config.toml
n_layer = 11
d_model = 384
n_head = 6
n_kv_head = 6
head_dim = 64
d_mlp = 1536
vocab_size = 15736
activation = "gelu"
norm = "layernorm"
norm_place = "post"
norm_eps = 1e-05
positions = "learned"
qk_norm = false
attn_scale = 0.125
bias = "all"
tie_embeddings = true
parallel_block = false
init = "normal"
init_std_qkv = 0.022
init_std_o = 0.0047
init_std_up = 0.022
init_std_down = 0.0047
optimizer = "muon_variant"
lr = 0.00411
beta1 = 0.9
weight_decay = 0.052
lr_head = 0.00573
grad_clip = 1.0
warmup_steps = 200
schedule = "wsd"
decay_fraction = 0.323
decay_shape = "linear"
final_lr_fraction = 0.1
batch_tokens = 65536
seq_len = 512
doc_mask = true
train_tokens = 520100000
steps = 7937
dataset = "wikipedia_en"
Each number is 128 + 24 x the weight over its row's rms, rounded and kept within 0 to 255. Layers, rows and columns count from 0. Numbers have three digits each. The size before them is the row's rms in percent of the matrix's.

# layer 7 attention value, 384x384, rms 0.0544, rows 327-381, columns 256-383
091:122135107104131150157127132149150143162108187089113115108159132125107155110094124169113149134123138112113138162181131157133108132129122118108129144141090184159131127146167102122151108142118136143137120136107144136126125141135130136086147176188078151137159113184158107152131115111091078111129157122125144107134154166143080110063113137092137123164151112152114156085131178102135143133155
098:103089111118141129130080096129122145138154096075154104096114113077182119083141138191140128114138115105086110130080098111141120147144157164142134098177118150135161139152128102136091119151121122151131148088154071135111166145146105135166147162130101125157058117167151122140127138107112136148154095158107133128123122124068131116144070125118125105131129097087151130147124090122158118130124
095:126157119109154083144128132115094072077160112135141094164153072170123124117128124120138146124117139126136139111134154126139129149156147098168119142168114176104109178076155117107167062147161129112097126115142144172140122124121166124140135105130110111144142109113091112141113093135153140095114135142101133103164113130142142105101124137155151134109139182158132092144148125116150146074124
091:133097095122082133151120143097117127135145139112137139114094133107125150112172146121138144137159169120079105125111119130132131096130101109142150152142136145160128146149127119116100099120147145096113088094089131147140124134130147165139108170143126114069112128158147143156149173110139110096115162113146100116142115142110139134146134133116127140182138119143128124175105122131104146160173
098:126131116099147119117094096171125134120130187143109140145138131147157138120135141155140111141159122171129089150119120205145135128132114145153117118116186080102098093182118136127095115177098138128142122112159179118188142122124124088127104127148168109129139162124119126153136161110173118114148129134127092126128136157104131108096115122110186141131135141125148144130122109095171135106115
091:120172156115119104136126149150133078062099144167137142120143154134121090144158128113147156131134148063073149139157097131102127106135125104130138191143132107131153114167106118110117127147082183103085153168134162148136157147106108150092128135155140109053135075126143158104111110123150162129126151123104099149158147146154089101122133076172138112126158090128117110076132099161147148100131
095:135140154107113149153094117118142120139078116170113127115087145117164098140153160109112136166141096120128110108118149149133084176144131100175118110131114138132137152138118159180145114152100084156152105099117132129099123113119146130134118153135109133124097106154123129117142182124139112117115074132146102099114161104130126127139138087128150120120107111133123093105150136145174172097118
093:109118144135136074164147127178134166111137147137121088134157119158133145134133136140134168118115076073139108165119141163155127125108108172159130110126094128129110194130117099180114119135130146134134108090103095134151126155165108147138150119133112128154135113129140050134111117124091130098125155159157083131150093125115129145088127128124079098109072127089143143134142132089160143147136
097:132100122115130162117152100125094152132189120085155135118114132127100130130117087130152123133108101153117125146146142132088137113126162138126103162101133153091109135109105107135125127150152095118115161130134143170144132121103128152116151149129124130165114104118152131118096130158106132131134114126113167103117092146129134113134133131104103152158143130105129114120121093164122122122131
095:148140138135124120157099145135091151138147141126084134108158135131089160125134113128103160183118115127127106138111131096119094125113113100140077114122138081165107181112162124160200101067069170171133094151147092117123070107125091128137100172132102128115112158146146148090130105144162119133117092123118164135128123158148114093131171105116091124185135111104135118096149083166184122159141
092:097124138146106146117148103124148098124117125098121115129158165150124172131187115116139130133085186131134061150100122133112136140148105106124115141129138143137115111082148119114103103177110156080154114121112156145107079108173114178131096113136108101167160153167150170124123126117144118098165158130136125135154118152181151097124176147082135124148168130146158112113129176108126122167098
093:104153161143157089143096149121158133131143143179085145145128143157110103142139088123147164120137128099158154149174181177195124141085135124089097135132095114115159121133128132099086092149121081130117155120144111178109094137142184121169135090125162146126135131142101164147099074139120117105139139123093126103124083154105112146156088126105162147114122089133125149095110115123139092149151
095:127115142128202091102110128142117143155143164151106153105160103165129161147172168139111154130154137115118057124134177109136131157138110107162087138097114173148135134113099107097124091123146118120122127141110134151171119137168155121126136094081154111138164110165122165144107127148128089112126099092144129135125128126111147169119110107132138092120139155112110148104116115168123130151082
093:161131087079130096116118131164146162163108143079103140120112163110121126130097123136148121144155144139166134137125146077150149133174133145133136129127120138138117109101067129198154108147122140099103136112107086158112123111156141163142135155108119128120105131082138108099113107117087152131122136137146101083118123092121114092078098088134152122162107120153136093150146139142105183102120
098:114112092111180156131152120131118142144171115121140131103069121116124160125142125133121152107104163141119135144116114132096134138111140135173091142117127151114145145116132150135122154121155103140138139148148081140078107161142113150133108149187127178108141108144117141112150107132147130123122125151141151142197111157149131102103141123093118137152154103176129136155140150128122082139118
097:116138134143123089125066152170148128166143156107130145185130147127124150131119117119135181147129119096149113142151123140169111115109113122105169113138136152104158099151087100061112161176100211117126128141116120147112115130150139115113098142093125091114165108164094129106090124114130132115139120117105137119128166097158087104138121163120135141114140143140140131112161117103150109134094
098:089107140133136130119091117073146120148133127108152117098126106131108124130112116127156134184130132167110161129125110085107114097142108162112129110136126182135138162105105146119103105147127132099135138156122077105118119108123137106144149090112103143166103141186153128132139131117113075097097143124111119124092083131150156107129107124113069117130167150115115098124147129118135093128137
090:105132106138106167097144092130088124087133124129165057112155109110174115157155123106134106093094157124088116141093078144148129136132126139149120127090143088137092154115130153201149120120136132086096086131167140098139171110083088153100138130118097155116133119118136148147145118140113083140084136119097175124135109141144102126153159141117140151124106130158125115129100116129150123111122
094:112116122154160092091131131140147165114106106103143109101124099109108127151110093132099148109133143148161169117111147114142143138157151093125105159105108175110121153116127100115108177132155085137133128117187099115155121142156098133086092092148139150128106108143158145126135135118149134113131113161126116126099179160165114103078136142152070134128105100120118154163139144171144170129105
095:116152123137122127158113152153145169152137116154101164147132144137125091128155172134128150111095137093131163113113151181135140101156133114098150119128122099138114166142149136138159133113179087153143136125137134142159133099122109126157128119185163151099138130151164129133170137147139110125083126129148111141132142121142092099144132083146128134169144132143161086142128126118121180101119
096:183098144132122152113125120134136106127106128089153117073155129134159185141118113119109083133148161118124101136131140138123117115177186122156121100145138204119132126080148159146139145110151130163119114158146135154118105141139106111109127100124132131133122134091150140133120137115055150168100129102145155160128125131101150140104151182125134124072165128138120125093072101110134129130182
094:138131137117129097107164103112127148127124109140134112134103166138108116122114113169091149089101174112099104176130117125117135107130093168123130192128101115168152124116147118124164136124122150124147102151146144152125158129122118112133139180143113120155096137130144137134149084131140128141113172141106131120139125125140090123097126137152131122139131155114161124145092138131160127149154
096:132130124139121137110144140128148119117134151114131082085129125122096144104119127158140134114121130084085115162126140167161122165159121112136128119141103123144156112157116106101148125100137101151107155139055084133124171129119132121134116084145064165170129120142154114092173151096151138096143121145115109069152155103063144160132118119135089115095109126093118174144082093101168180123128
097:128110130166143141113068148097135110115173132111106110132114106128099131137130100133087110145148116082105109188112139164119134127095085128154115140110128155126124125117137128092090150131101163132145152130119119134114105103131124133134130118099082109125079089171082116104123115114143078142180118113102107126129124118100132089152147152136135115096139121098110147123116089105161128207156
094:145132074100162141147099098134091110113122115132102150135124119094103117128113089124122156136135114151129134134106135135151100149124117141100137097089123142173106110095082073095139110136119134136121138124076131119137097155162146124122152124090126130152090047113131161111149123093145171164112106138089144148101111128142101125094134083108179124140110132136129074140123120130178117153138
094:140112095142118157115096108155141150169101095136128125178151123118114110093097142112108191117148121128087142138148110119112106146099118127125107154153089119092131106112173100094126072173133129125107145139109110126146124130126087133116121116125116130138141138126111129146139111121146122151170152128132160166128153141149148116086126149119146129153087111157146133144152152171141119122155
096:109129134112153078153121165161152135108114171145113128144106130167127143099094093147119137114118123110118110118117140115153121081135088144109120059165163149103132132122102139107160130099120067123106095087174137172133119101138098085107111103112132129111154141163117132108124135128126102139091153113091141136113147128123146139109112148116158109102132105142107129099183085131151093140111
093:106112125137147142139172144166108116154133162147170148134131166152129124139092081125117122165111111137149113167136119110116103102132156116173126111160137122132115099099108134127115179120168143126177137192100107139131095109203141103119152148110132130159124121164117150076120132129115163137150076131142114128106115156081133118112127168115131131107164157097121128153098127132128102158118
091:165140125144141115157125123126141137166105135124113112168128102088129189135159110134149161075101107176096169107110106113153159105145115111087170142127094107151144094134174115098128096131139150195158087150135092122126140163089131103111106196088123077121134103110122171157143105088153151187118105081137141143129100150131127117144174101130136189131186144143129138126158110117142162177119
093:131096155124117100210142112156101144128129092146111168146126124114117145142122123151123120130121149114147107168126138156142119088136132172098114143114124124139077183138110159139102116123193129148122108147133122133153130161116142121125144115139151141162121125118112126111108140113181168078126116151160166167152112110129132140133118165103122116131165142109154096093152132119105099110097
098:142127133155132134085117089106114089116187141128126127146079151141115122107147151171172077122168110106108145123192107139134106127106132080137130119136106132100118126101115077127124167122137171125119145116139104103118102111112107158070125126105125146099148092082159170133107128124171137156151122111104102161107155125134124090102120157087191143163121111106133138118104143095125077123132
097:105125137160165076132141146172122083104137130141118111130158105078103107138156141085114140172147137142145148181120141134178112100135112169146148113145153140109114131127161122118116070113134106097115112119115140104107149132132155129134127073143106128125113118096158102119110163093136095110166114170147090138066101151109176122138103152101146132123131147110124093159127136077112112082130
097:151146133155136096169100079095134123152090101136159095148093131120165105166131170153157143135139121146166083134135115108123121158189162111167140132152168143112149120098126176128134122155126145124156125120101132129119122146106135151121170094140151166121116144144172101095114118114118175139105118145141083151143131129132112161141135095142110140084158137123134163117084099130115131079106
089:103142134140157180144139152109131125128135159091144156141129152102108129144126106148144114138095126108140125135126155159154111101137081167119128127123117124129163137138114117133191143105106091141150119101161127123126107122112110133167173104132081087136102096134140131140123133116110136144164130150129158096134104127107143132132147142150122102087132144110125149113129144162080112129128
093:108129162120125083145110186161130127142156156093119143138108125134115097123152159140124156128136102114119136149146133125149153100117146175097096148122140139136145106142090116113122090153129097166146136052144109121114117113165137138119148120104076118103185146081105137123115126152113143138111132131165138125133147150118110205142118147156129132096118138118156119140139110134167089136140
090:170133126173129117067098118142174137102155138102106144145162098117141114142182134160122132148120155135147130121131103135131111096083098103119097109114118150145126118131115122125118118075162103106109146125093082166134094113174146130156131087122170180150103098154073135158082142157084160148098161124125135119157131132136147090178111133122169114093113110153121092094154157089098166130106
099:082097132142138111107100112145117158139129149141135123137115121145117167112138173116119127116141128143143110129166117129096140127113174108146118112099120082149120112106114199114103165111171148104144107132117116103118149147134120113084145132098099142139130129104124118105113144094177111152133138156138085127145131124140138145128110109157117155136122135134129064111135103135122084113139
100:133129135080142098154141122164138163108129174166117150128135095157127132117152108139116107104094141107135092155187179089126142080119133143097120163111119115114178116134117119180085138092134131132174115136138119117152125129111101094096112121121146096116137121128120085154148130169107126111121105137151119147127159105145161121125151152138132185167168143153120130147201107156117116151125
097:186138144184124105121106144156128104144147123142155123119116105106115105140112143128119134121164117077141098157125141103145148120129128133109144125162149122143133113111127120136121157160149172113133117100119132091125134114134121169159124131132108154151171129169121122128157133157151129096166156132157129159143144115101088140122112123138152112114115132170124164117139114090116169127159
092:126104157148117145159110122124053115116156156162122122119141152100143152131102126112127115145086083122141113114124164122106118121125138127154111130144115097159145116103125157114079168147111114098149137099144154117098135162119143162155110139135125118102116137138125118119090172123086153117153156120132144140167118122134102126105105116133125107127134100118135195176121118142131076136106
095:130128127124136174149119084136102160102141140123142158131107096130147137158139185152105149127126122099078136132120110103132142106126118165102169114121125143134151140120112127125141153173098124162145121153095148148162122115132114114151154121132172096128135127158147115150108126139227139139140123108111135143083141099140086160144151104135158139138143170155145162144137107140162136158146
095:155098133137161111126100111165140170139164144110124132104138126100097142085133148113108112130149113129140124093091132113117116134101145105149074112163136100114089170117134168130174112135134096140139153141092096142112118143089108135114122138136127162152099132131131131148147158140134111138148152183137127051100107123119167150131072114172117144122088118104133164129153150125148140145171
099:139139127154105135160123136149090104128133146118131120136111094096106140095134167135112100147157100140161142076142145133182123117115099132147148089120122102156124111133160144095094140146150122146132111116144123086101112115140163128119103159157108147134124094124113160160117164099141147135122166156135110088101096144113135177121131116133119122145118083153103131151109110124162121142105
095:121123152169134129093142124096099155107157101131130125124144138129100131153128127121120113134143162137073121152135112137180137129084154127131153149115129113134150111135124151140117190100120144133113171080123128114142181129094084117135116107078116086149148126169108127118132134114136151146101117088118085100120151138143161099127149125124114126118115122142071127142100148130128125107049
099:126140096096132118128160073121170166124136083147112123164078135091119123114133110154135125128108157136131173148129118107121101115147108152161095126095103135137134145123123136140151146136149100127141142127132053181106124117106130160087117173115127110138119099118137110118180079177081117145066115177136072080157096123145100117151120104129105151133157104145134137097162147119114172150111
089:117093113081068106040087128091127073140119085194137120105116193126149134144109103122143103103122148115117118118115131139116117120134103145192129140145134150135110105134133155138088113146100180098115117083112118097110151160113166127101103141084156097147127102111146138112097149114115133088111105123098119136167129128127148121107093123179136101129136080122117124105141122125113179141159
090:146187113141147132142165156083098108104153122136186108080163095110150102137151152151066132127178143121107114135136154145150125119104120157161127119109096116130131154138138125178098133156117091126093157168149182095138080116135109122152130098109129137149166148109121131141133127117176119089138164132146093076080184178128168132167174101130100118144121107117115119135121110118112111093140
092:110144103151137077124170119113124118115140170107149156124164153155161114132116103140115090132119125117095111143127154112108126102197125119135130122131138095126156136128119113154131102144136178092140148115123131099101107133137101114124165076126159119128105132119127149130163128066132085104108097141123118099131097099116113156142111116100144160145190113086166127118149170103192144157147
089:130155124142144128148148129064101136138138123109145106125097092136133106112090169112112131124123139136126146085155110106116138145122138089126118099124126113139125158159113102085124131152111092118116092133137118113113155105146124127101122126123116119135146101142161145113140158094115162192112141115137131107107095123129098112110106070118122139111130147155091150158138127101144112153149
090:103129148153124096120152135112116106144145131119127120142099104124137148105117144113158125135169131103147099131158103094146109119133112137128110144118144124152100123107178134102090127103132110089101136115129140137081140102150135138065160122151100133126112092108089082150137129132117109131114123120139111103120153129169156120144159152125140170097102107147155116108153165123123128135113
090:130111155200088160075096140128124129118144146121138120153080156117105132111102127134139116147129108127139145140167138133098098126107170149140114173105113113137164071111139142130126128122184143141176102128071106119124132161112149128127115135118130156120089136141134131095128156107070142108160143133174144083105172143141146137145139156128103148136081114130107132155169098121118148176085
089:162119158112129147117102126112091136077138148072122122081170135086131144183105082159085148118129137167137111151178124131170168158144178117123181181138126125107109131143120101157125113149112111128144155135141124116098116106139174144166133099140136092126097128156128136171102132129095168117123151137152167168112124134144152156113171167129113098128140128123135113159076140143121156105120
100:119114134067102123120100112088141143145115098105110126123088109122152124127145133107128127131113147095088143147123118087095121151094100196167149142156084126090134136138104114119147169100091111128134136161097140098082136150116128113138156138113115156155120094130142127131098115097110148149084110126095131144120133136093123098118123135099091071145128117124123125115111162150120138108112
094:157116162127147094090174157149144119086144159126103092149163126116134137181126121122124143153094133139132138113154124123148105103117116122067084150131094177142159156122150101149149131140115104135115174114113159112132145146085158161113149188161198157149163140115134134091157135111135137106109116096161130094154070152117111123133162115134088134111163111151059123105119122162113112116130
094:149131133139114159138124112132142088121101108108123138161121143131077132137114121136105161149176086146090129111120123140146111085143130122105118112151112104133136091106143123143189165099107117184131151153123088122162157099170125101108110144071142154155109118133141130131166110157121114170065158124111137135110127097157129125144128152131135095106061135140135186119108085188157108131102
# layer 7 attention output (transposed), 384x384, rms 0.0443, rows 327-380, columns 256-383
092:089122130159108127127111132100146153115169092154122149137127149121115077108112102144123106137145109153113173096127126174140163142092134151134184099124138152081131129103107115193118106124109160118105172130114123180147163124123140131126149135104170145133118106122055114091111155116150095110113148132115099180118152107119102160122123100140112111126154149141161135107100132115120148105143
089:128142157153136156191123113120154114141139150109116126095093128142131090181147140155177167151101084135143128151160168117121078168094083108088182131152168102118131113120149121131117134113125116126154148156160150151147121102128152142137108171116122129128094153123152086147105157119107172131125157153122133108112154158136132176145092113144131113124093143106107102128094164148148116120089
090:121136148099138125105136148095113154130134159141142135153126118141158102144139084116088115108105129123152115155155134096158139125167149163117155077122120123157162101111137090156086138146143153120123152137128100111117146128094101139131112125140142115099111182103161079144120120135178162108066108077140118126135093160136104139113200125103142157124104117162134156155129086101093097128132
091:112177175111139161141115112135115098147105095125101092123128132108137111094168125125133136141142145103100145107111121078153125138135154164105120106128135095068112144092135124116124167128138146123171136115151174124109134163101190104154119118092162161149150143099137127112165150123151132196100109126115144133076112108102171164139126120124111133116109164121182154100126135125143139098103
094:110122084092141115160135102119190113099085142123081156132138130112138157150105138116114166138099098146132142135162130092129169116158125116159159162152116139137144133136140106134142127115118149145098147084136139112135135162165104124132132137104142125123136115134141068140137111154076126116128131126147151151116124141118136123127112153101121139084120130112173110129120153106119123090121
091:154115100160117147110108143106129138138132118104138114121154095103134157158129098142057100118148101167136136142145121146099114139125097143146136154143158151126139164158126145101133078140140137091122117100120133138124173127144107114164106152088137119153151094120090114148108132038124140164121075122128162088160096121089157139123111131112104154143108124131156139098157130120136106141146
096:081135077147112171095148092119157152133106161110092119112121104156149125122129159110098121206104128109126160118131075101141114127083137149143126140124134164163115134134112123092122184107148127148118139134137116129109146137127101137117130087070089160130111144131127153113141176119118135109152102131114079158148127108165109092146151122117143109132132143126111146167167110146124105136142
091:096128128113123129126111129147099131142127102114125177098158121157137104134086154135134106148156127132131111175154123103115123079130101102130170079152162124126147123122154126074149104099171135141091144162152118140152087115172152152142120136110132136162087130126091141124093134110099143136150143135076154154110162145121164137103168111136143154141142144130157106137115105098122117133137
097:113128141135107162149088141121140109155148154095146175141138121119117147077117145130102139116184139143155171151118104140123155113114123183148142119181081097132107123140142118149165116101146110145158128118162138110097101113138140164132151144124144149156148102119109142146101072097180078131122049110165122156122091153096145119117126188100137065135144161130108148126134138143152120143122
094:158174096102126178123110132081104159156163095143102151137127128125163108114142096098171127121126137154106149180137122137139138164132150111135155135101104110100129108124109126108128158138148129127128116111143136114116088129146150137099150113131110143126128116143133141132129120124117122104149101117101131124108135088090176105123107122129149093096116104104094135153106165095140132112119
090:141158129097128179152105150087073146111138137123121086095126129098088119103154140134131147153120121138104127141160106140131091105140139100078129126089131116135122129123148102170131161109115102148088149096119111155111153168109089163106146120151119128159126124120115096131076145090099109162111109128122167123096103123086113170132122117132111098113124127128137174111156129136140128147138
096:162185141114144106107119061137166110067088128118136118104103094118154145115142118143052136150152126127168098129119129090119153157137148108109090129119118130130103126139091097139157141101160174120131141108161173087146139145089097097167111105107098117135159132139109073113112115074082115142132136119149132108138171105085117122164116146157130159135133115053172127162108113102160128104152
086:113155124145065113190162131163144118096099124136117134132126139112117101079207124158118124125126114155162171140108096142127092149129112146131107097146172128135137144121084131138134091111142111125101154136162094103132178169121153151138101139139146106141128162077128093119104139099089166138138132195140148141133130103095101108146161146125143152162069112119124087113140119139116113149107
093:152084103123134174165144151105172147130156127129131138116131133138116178127116130160173164110150155121102147124116088135132144126122192109128112110150133098093176129150121108139126116158099109137103132123099116068113105128148112110127116095130149090132117100091177122159121156135130169094153087106086124130108138145151133153130103134122126140121192118124142155165112108089133148108109
095:128133126150105166127141154075151132121140109120097108102124131106122128156107144094124166136110144132143115112106102120116132140118167082098166130153148118135118162110163147103073106098142102165146107117186137116118115113088131120126125138102125110142125123134117131137138179149155110113114145050096144108127184122074170130130096149103146146153148161076106151097123135146146155153106
088:099141135123091139128095090091114119101137111125143116140103159140097134110111118089135148171119123165137134107092137155113130130126139183150104133098121133143151152122125161147137110126109139119124099140120106095152133136137088123112150096118176127152131084076117133130121132130070146155114173132108124148112115160128179148114132096138126113151175129126150209129106134140104114148141
092:154108115109138110169089154134126139137172131113122165145109140162112166141097106122138157163078133130128125104102137134128094130137138109098153138114147108096117128133154155154097071169144093141129155136140102113117127158139136174163116134184164109070110138097106129166124110122132083141092102133155142090122148102126144089135117105144122120123134122094147165152131100126164117152113
091:159146188114140181093177134097120136130141130111152134114131150133176116133105150114082129122159120161145110097154124127127102126123052106106156098120123125180130120136147125136150131134143125132106133130147118156088117145146098126136115120151158156120145131142142108164158184120139103122105166143117124134126122132115117143157123118125147121125116066143154130149137112097124142105135
090:111164128110120147117118103089120131132121109143091151117060175143132119135115136116138120105158132123119119113083120112106151120087121145138121103130130152092144148177127133165114120116092159128121144133101121149165129109140120132114103151106129116117135153108117124119094087106111155107104135133122180131077083107113091115148180140131153106155129137151153076158122111129098103133103
095:137146122091137126139116135115108120154138125118147111156136162144135114125132116160166150166096101120097107124115104100146158116172128149161124076166090130157094169112122086116124129069131112131150107130130091150149140109171124139135117091157119102151148160081131126113095116105089136109133111156145082137120120103172138109135157175060161173160123117128131154117158173137152132075110
094:077144123112145096125110152089092083156189137178129118093118148140125131126127134128121113129147122102135146127120133148126122103107113150106135128108138122178184121125131073101109095129130094125115150154101157137132174179148165131139131085125141147131146117126161134126107182090180129137117123126116118108125108137106149095107180102116117118133135110168122081122137163083128124123115
093:139105143131110112174133143135113144120151130125142103109107153104125205145125152092177101149104087132142124150124130166116150130137118107101150158121129129064150087152108146139173129108161105140142159149112135087177145148120097124105130138133133140155133109153086100130152133146135158124120118168117153056135117152142129142125109125115114138154133167127115126119131150113112126107119
091:150122155130138140204113135125111136150152167151164160142140129092153140158133108185110091118173123112097129142106129143114113138158171132111152139149135182126124132102104127189117133129143174092110133151155104178152121170129117122146122137108132087080099143107137126113141139116116128152168092123137117127142128105099121110085099115122141116116138172130130126140118141087121163132126
092:127149132089103107140117138112115114124099125140125130092121117107108140086123126127156141091111144126105124162111124083144076125106132146126142149145128100120115125143150164091116159165158118116181156113153147115141140112106132131129130160156189140094150171128160136101106137138099142133182113143111135142138141077104113156100105125144111129101119113128189171124180127124088131143157
086:183109126131119140136141133146089128135118105157110125127179093137115117140128126072173130100097142122128184145151128126143080160112107106165166125098114140123121097138148166166083122140108122128124127123111120116129133108126153139119147092128110158118130136124135144102075113129087145160131129143135141083113176115127097149137153179076069126160115174120143148159114149144074135132086
085:141117175116134116126143131111147121131139133149114144100123110123126164196161133085152142150151131091108144126105135096137113111113118103177114121135110084136103137133109152143123128160131153099150141149100107130177167129137151114116137125170168116121149072160136106158138115102128108125109113121126111098121149167118114123114123107186110132161152098106104174103133133179112130119123
091:136176077120106093101128103142141125155115166123108126137128116127137120143145137122130099118160074153145138105127141117132133177151094149153146149134124139157129159114131126145068127118150166114153116115147102150102106113140176146165159151162156127136106147076120122134081107133155121108115122136127124128085112090146135162151137119105086178099147090111165162136128147145124171121124
093:122096137137181090126131154139081123102135138147153102099140154124129107116130163133135127120127100104133217173119153149133127095090137121107138142150148114124153134132159087135146129144116134155160117085117095115114104137118141156136158123109155123160151122142128154110113165152098135152165142117137159154145120143172149118110159092126143136127149148124127094140098112099109140112116
091:140145129137091148102095167127122110105170133116091131113172099115133148123137177102168134123111119141123170094084131136099125169107103140159079143157178173117144127132130131157152125107125095097105162148130158133130152140095180124113154097124104144139140105106175151099113109118095118114160140153093133104110134144102158168141153146118121079098123086137146125139131127162122143106111
094:093102096107156162071149120151150133120076151128139138090170139154138078154138116117113135140124130127143143138133147132150108096159135103143143148160135147148101111113138106097120065111107133109125123132152126136137095118108130137143121150065193129115128107117140112123104111152094114149125119154094138081163216112125146142101138125097157139111141092147148103129154154100152139126116
096:090151153179142123134174132107166066148095100115115116092141120109127121089128123137117146145117090156108111169118167169127109144134110144125103101113117129114173147102107159163141127120125134137172135141135192122078110114169148147161073132119112145131176120141124113141109148130130123136065125114108179097148130153133147145110102163128110141134116097183067189118095105104138149155173
093:087143113125140147097126128142092105116127124095116103122122111144178131189137127122138197110148117122135127117163111105131086126155129115157145094130135137175116121137144120108169128114146131153142116102146127124160115176163178167174119129159135167114140103073079118134150120110153140102126100100143116109132103129106140101123134103113085143160104124135169112148094118130134099157089
096:138135176058120120147085154144140112139138084133149140143102104154162090129094120134096095164112127121159142146125123138117166180144138172094122122110107175117145086148132095153102148137101150119156106123141133165105120134142109151160133109111156141120123126094119090109079101126121134147110138100095142109114109142109099126121124100093126133145113164135084125142129112099114119177125
089:086139166122090142145137092085071141149129133107155118101137090152165156119148130094175163147141112090145123142132105097096154163131162138092168126145139143131129100136124139124119082130152132143100114130082111119117154108153169126106106177162148186108120147081133132122130127122136126106136124139148096164070134113104141136127126116113118158105099121146112114142132089105191140172156
094:097151145113076087115154116149123157149100143102130116131139100133130134131149117174164112141140128110130146162149141083140161113131078113143130128162142128095104162131155129136091121128091103096162113122136161160127130113129142141162147098151171103105148130145140109134143126131055104128138149117095165119120142077133140133138113150111098135101141092135169085127107137111126109141140
089:106168105091120180165127144110100117124143122098111102157131152148089141112151122089129145144143124125120093132144147107115145167100129152116096114100114089128123164118124113130094109115153106115131104127212151092132148091103129160137171103101151080153153155119126106173136131112120152163109117107117123130079121120099088160177190130131113140099098117164108171127138159147138131125126
098:131124095081142133132142175126143103139137125125130107113109155152141130151113075114138072130111128160142094109113130146156094089124108145097132130119161165128133137142165149151158114173149169140099139152149162129144107146133134113159136100167127140048117125122106106114134111180098159094154117098115140144135153172128130134145158150101158119114130168118152144128123116104133130114140
096:109141091139124134097076157121100112142119138126124145100150148134119141151132100137195142118139093155116142114107127173180184095169113138131142119160109128069116143131108148089122140141138130143113123112160116141157166085171128155152163134147133093117104131146118125102102121145090084100129155131155123161136137139119127115104141189119119138083095139135134112134154097116121097138136
096:108154087145130108151115139146150158159123093127115086130108132136112144100114122135123113135144085092118156108144116136113125140154090098148136117129110126134141140109147124130144119123167103155134108118127168131134120166148119124167132107127114122130160155152119164102135134117145120142088140104113095157126139152117134162151132117120133154133152125125099159166122130106146104151095
090:111138109122146143125145116133160108141113113125152125115075101137148100122124173131062123147150147097143133134150171132137062125148173137109120140138125176148158110144139121119124133128180127102117114124154121116151151114114127104155155113114133149094089135172102102090116136113122107150113126116154203141083149131129124084145131103115120125123096102117051088134152138125170080123145
091:167169096132127094116129138147106171108083118144091140164128127126099131109154135130167160097138129095145097146130153133124124163125083132122155122145098150140103138114105098174071094106150135122155134150118113094110121141118127103114113160138160155159092134115130112161133170122144085125162113132154182138190082104160132138150132129126087112122129108115108120107116133194094136142124
095:131181093126120150156126116101143132082148106122109110130145119107126128133125161151151139137115175154175140143147146121109090122155126122190141117143097142121071106095085147133113162127134151141095122129119137102126131097117117161149102098118104148076122092135166122110121112103142138124127136129129071094156119160116104132116148100082175100144145146117121114164094110076135164111146
098:050133107094147174119150137131154106142145109106115136111115108154156096134103138124168134123092115165123149085140097110143112146113186082150112139118106115110142122113133130155128124110101120094123138126129134154107120135105148086161125094112135138118101144162154098125158116114122105112134177124154177131115134067173143127151140136121136147099096170145117121132117164138149095128122
093:160121160117134112143138107115106099133106138106126109120142154107134146145117161132139153074113124118128117141128156157137096108105134118122129116138075174140161148114139092149079120148156147174083124132145108105136121118161108099089142126148106100124110072174174116163170137103134100147128157138137141144159149122123115115129135112142158122110162100134150131144102128141080173165141
094:149111085152158171143123170138092108129123124113137158126132155059129112175152131105157132088108106100092138119108132139102140140126167111109135136136125132103147158134131140135111134137117179164112113106134156087147143091104095143113129124100119166095115099097117154117103115117147121111106142106103120112104125112143148142132107117169154120144111112085064104108137132124145126080086
094:121130146141151130164151144129082148146146147153123100111158129141169127121140158121108138137135119163138090098120109138119089141114106124128138170141155145097139163132139149104128171128141120129116173110136151120154130135088082131097131126158116175089125140126125125126134139171125157158105090113082134112100110124094159083121123125129102122134169167108114111127168126139115061145146
091:091108158136162121098133107083091093100099118124147128125098123143144150143114141144097121117125155082143176112108093142129127133135104104120149143129125138144146157124145127100110148139148146122121102141142043142097162171137077110148117122092120123124079135143145085115177109112108139127149134114150166090134103123149120131138136113143146149140113165137140113129162168154121182137124
092:146107179115131165143120142130083109144098171137168107111142159146077083113139144138162131106149128169171163090142115136115105120146116136086156140144158129108106170157126144087152080077122120078118119113139070101115092143130153133166139132149095158138143102146093083089137156150105127125146142133159152109128160163112085146120118093142108145158114167127078157130120090088134123096118
090:131147150132092163132115127174128129147132108118131114129120114107088077118094130098155096116140134133136098140117124121141103114145116111170120145134120103103191130137136138157148105136143148149132157127131146144146111151151123134130129116149136104156095140140123115115155109118135134105102128121116096106118194117170113114135106104088134104130143163103095175115116125168139157112108
091:160144127124156114139109101100158092118102177111157143119117138130121147142157148117118132139162103133133134100161136121130103111130121118156094115137135140080157114100122088121156167171119123139100118148136117121137125108141071127128125138109153118116112151160129172159125150112138149112131155134169163080093151145091079133130105134094097147171111087089150117098112143118143136138152
088:118092106114120099139142123084130113123091121153149132110134158113168098134137124124115099124111110154124154113129141119176106084108137103132147098085121150105119181137138125136131107097132084138126158107139128114164102136129131127130149150154128096122130134152105125127118093092162144131137171128118142139156175134116088171109078094086081133100129135135119086175132122115133097097132
088:108110142137126123152139090114129181135159109118144114151114108165149128099150109130163145135160115092136153123105148130142125125161103154095146107144145135159145140146163115143088157132117102116072137144109105133122104153125153127180106115124136158135163148071136116122109091113157117163134168142123097117139162092128065120133150106120121165118106146113093113152114125130162179154103
093:131123080146091103121166161116103132136106136147152110135117176196098117140125115118141159135136146140098118140104131158127013122102111093116127139149106121109111104160132107108122161103133110112116106149090090114145159094136108143135161126115131140165117087123127130125136145130131150147132127145111133102144142085137180082157174126123153168165110143132110096108122077117115128099140
088:146180112151124137136132130113131106138105118141107141133166167117118143056131137141108154129116108103113103167114098146154179149109168124147136097131129125089143172135125116098174106134086159127132125087098140108151129136076123150163100125123142128139131119143138154134137117139145128116178157151134136125133158116124114116179122147129112115134061138109128095138119146132122122144164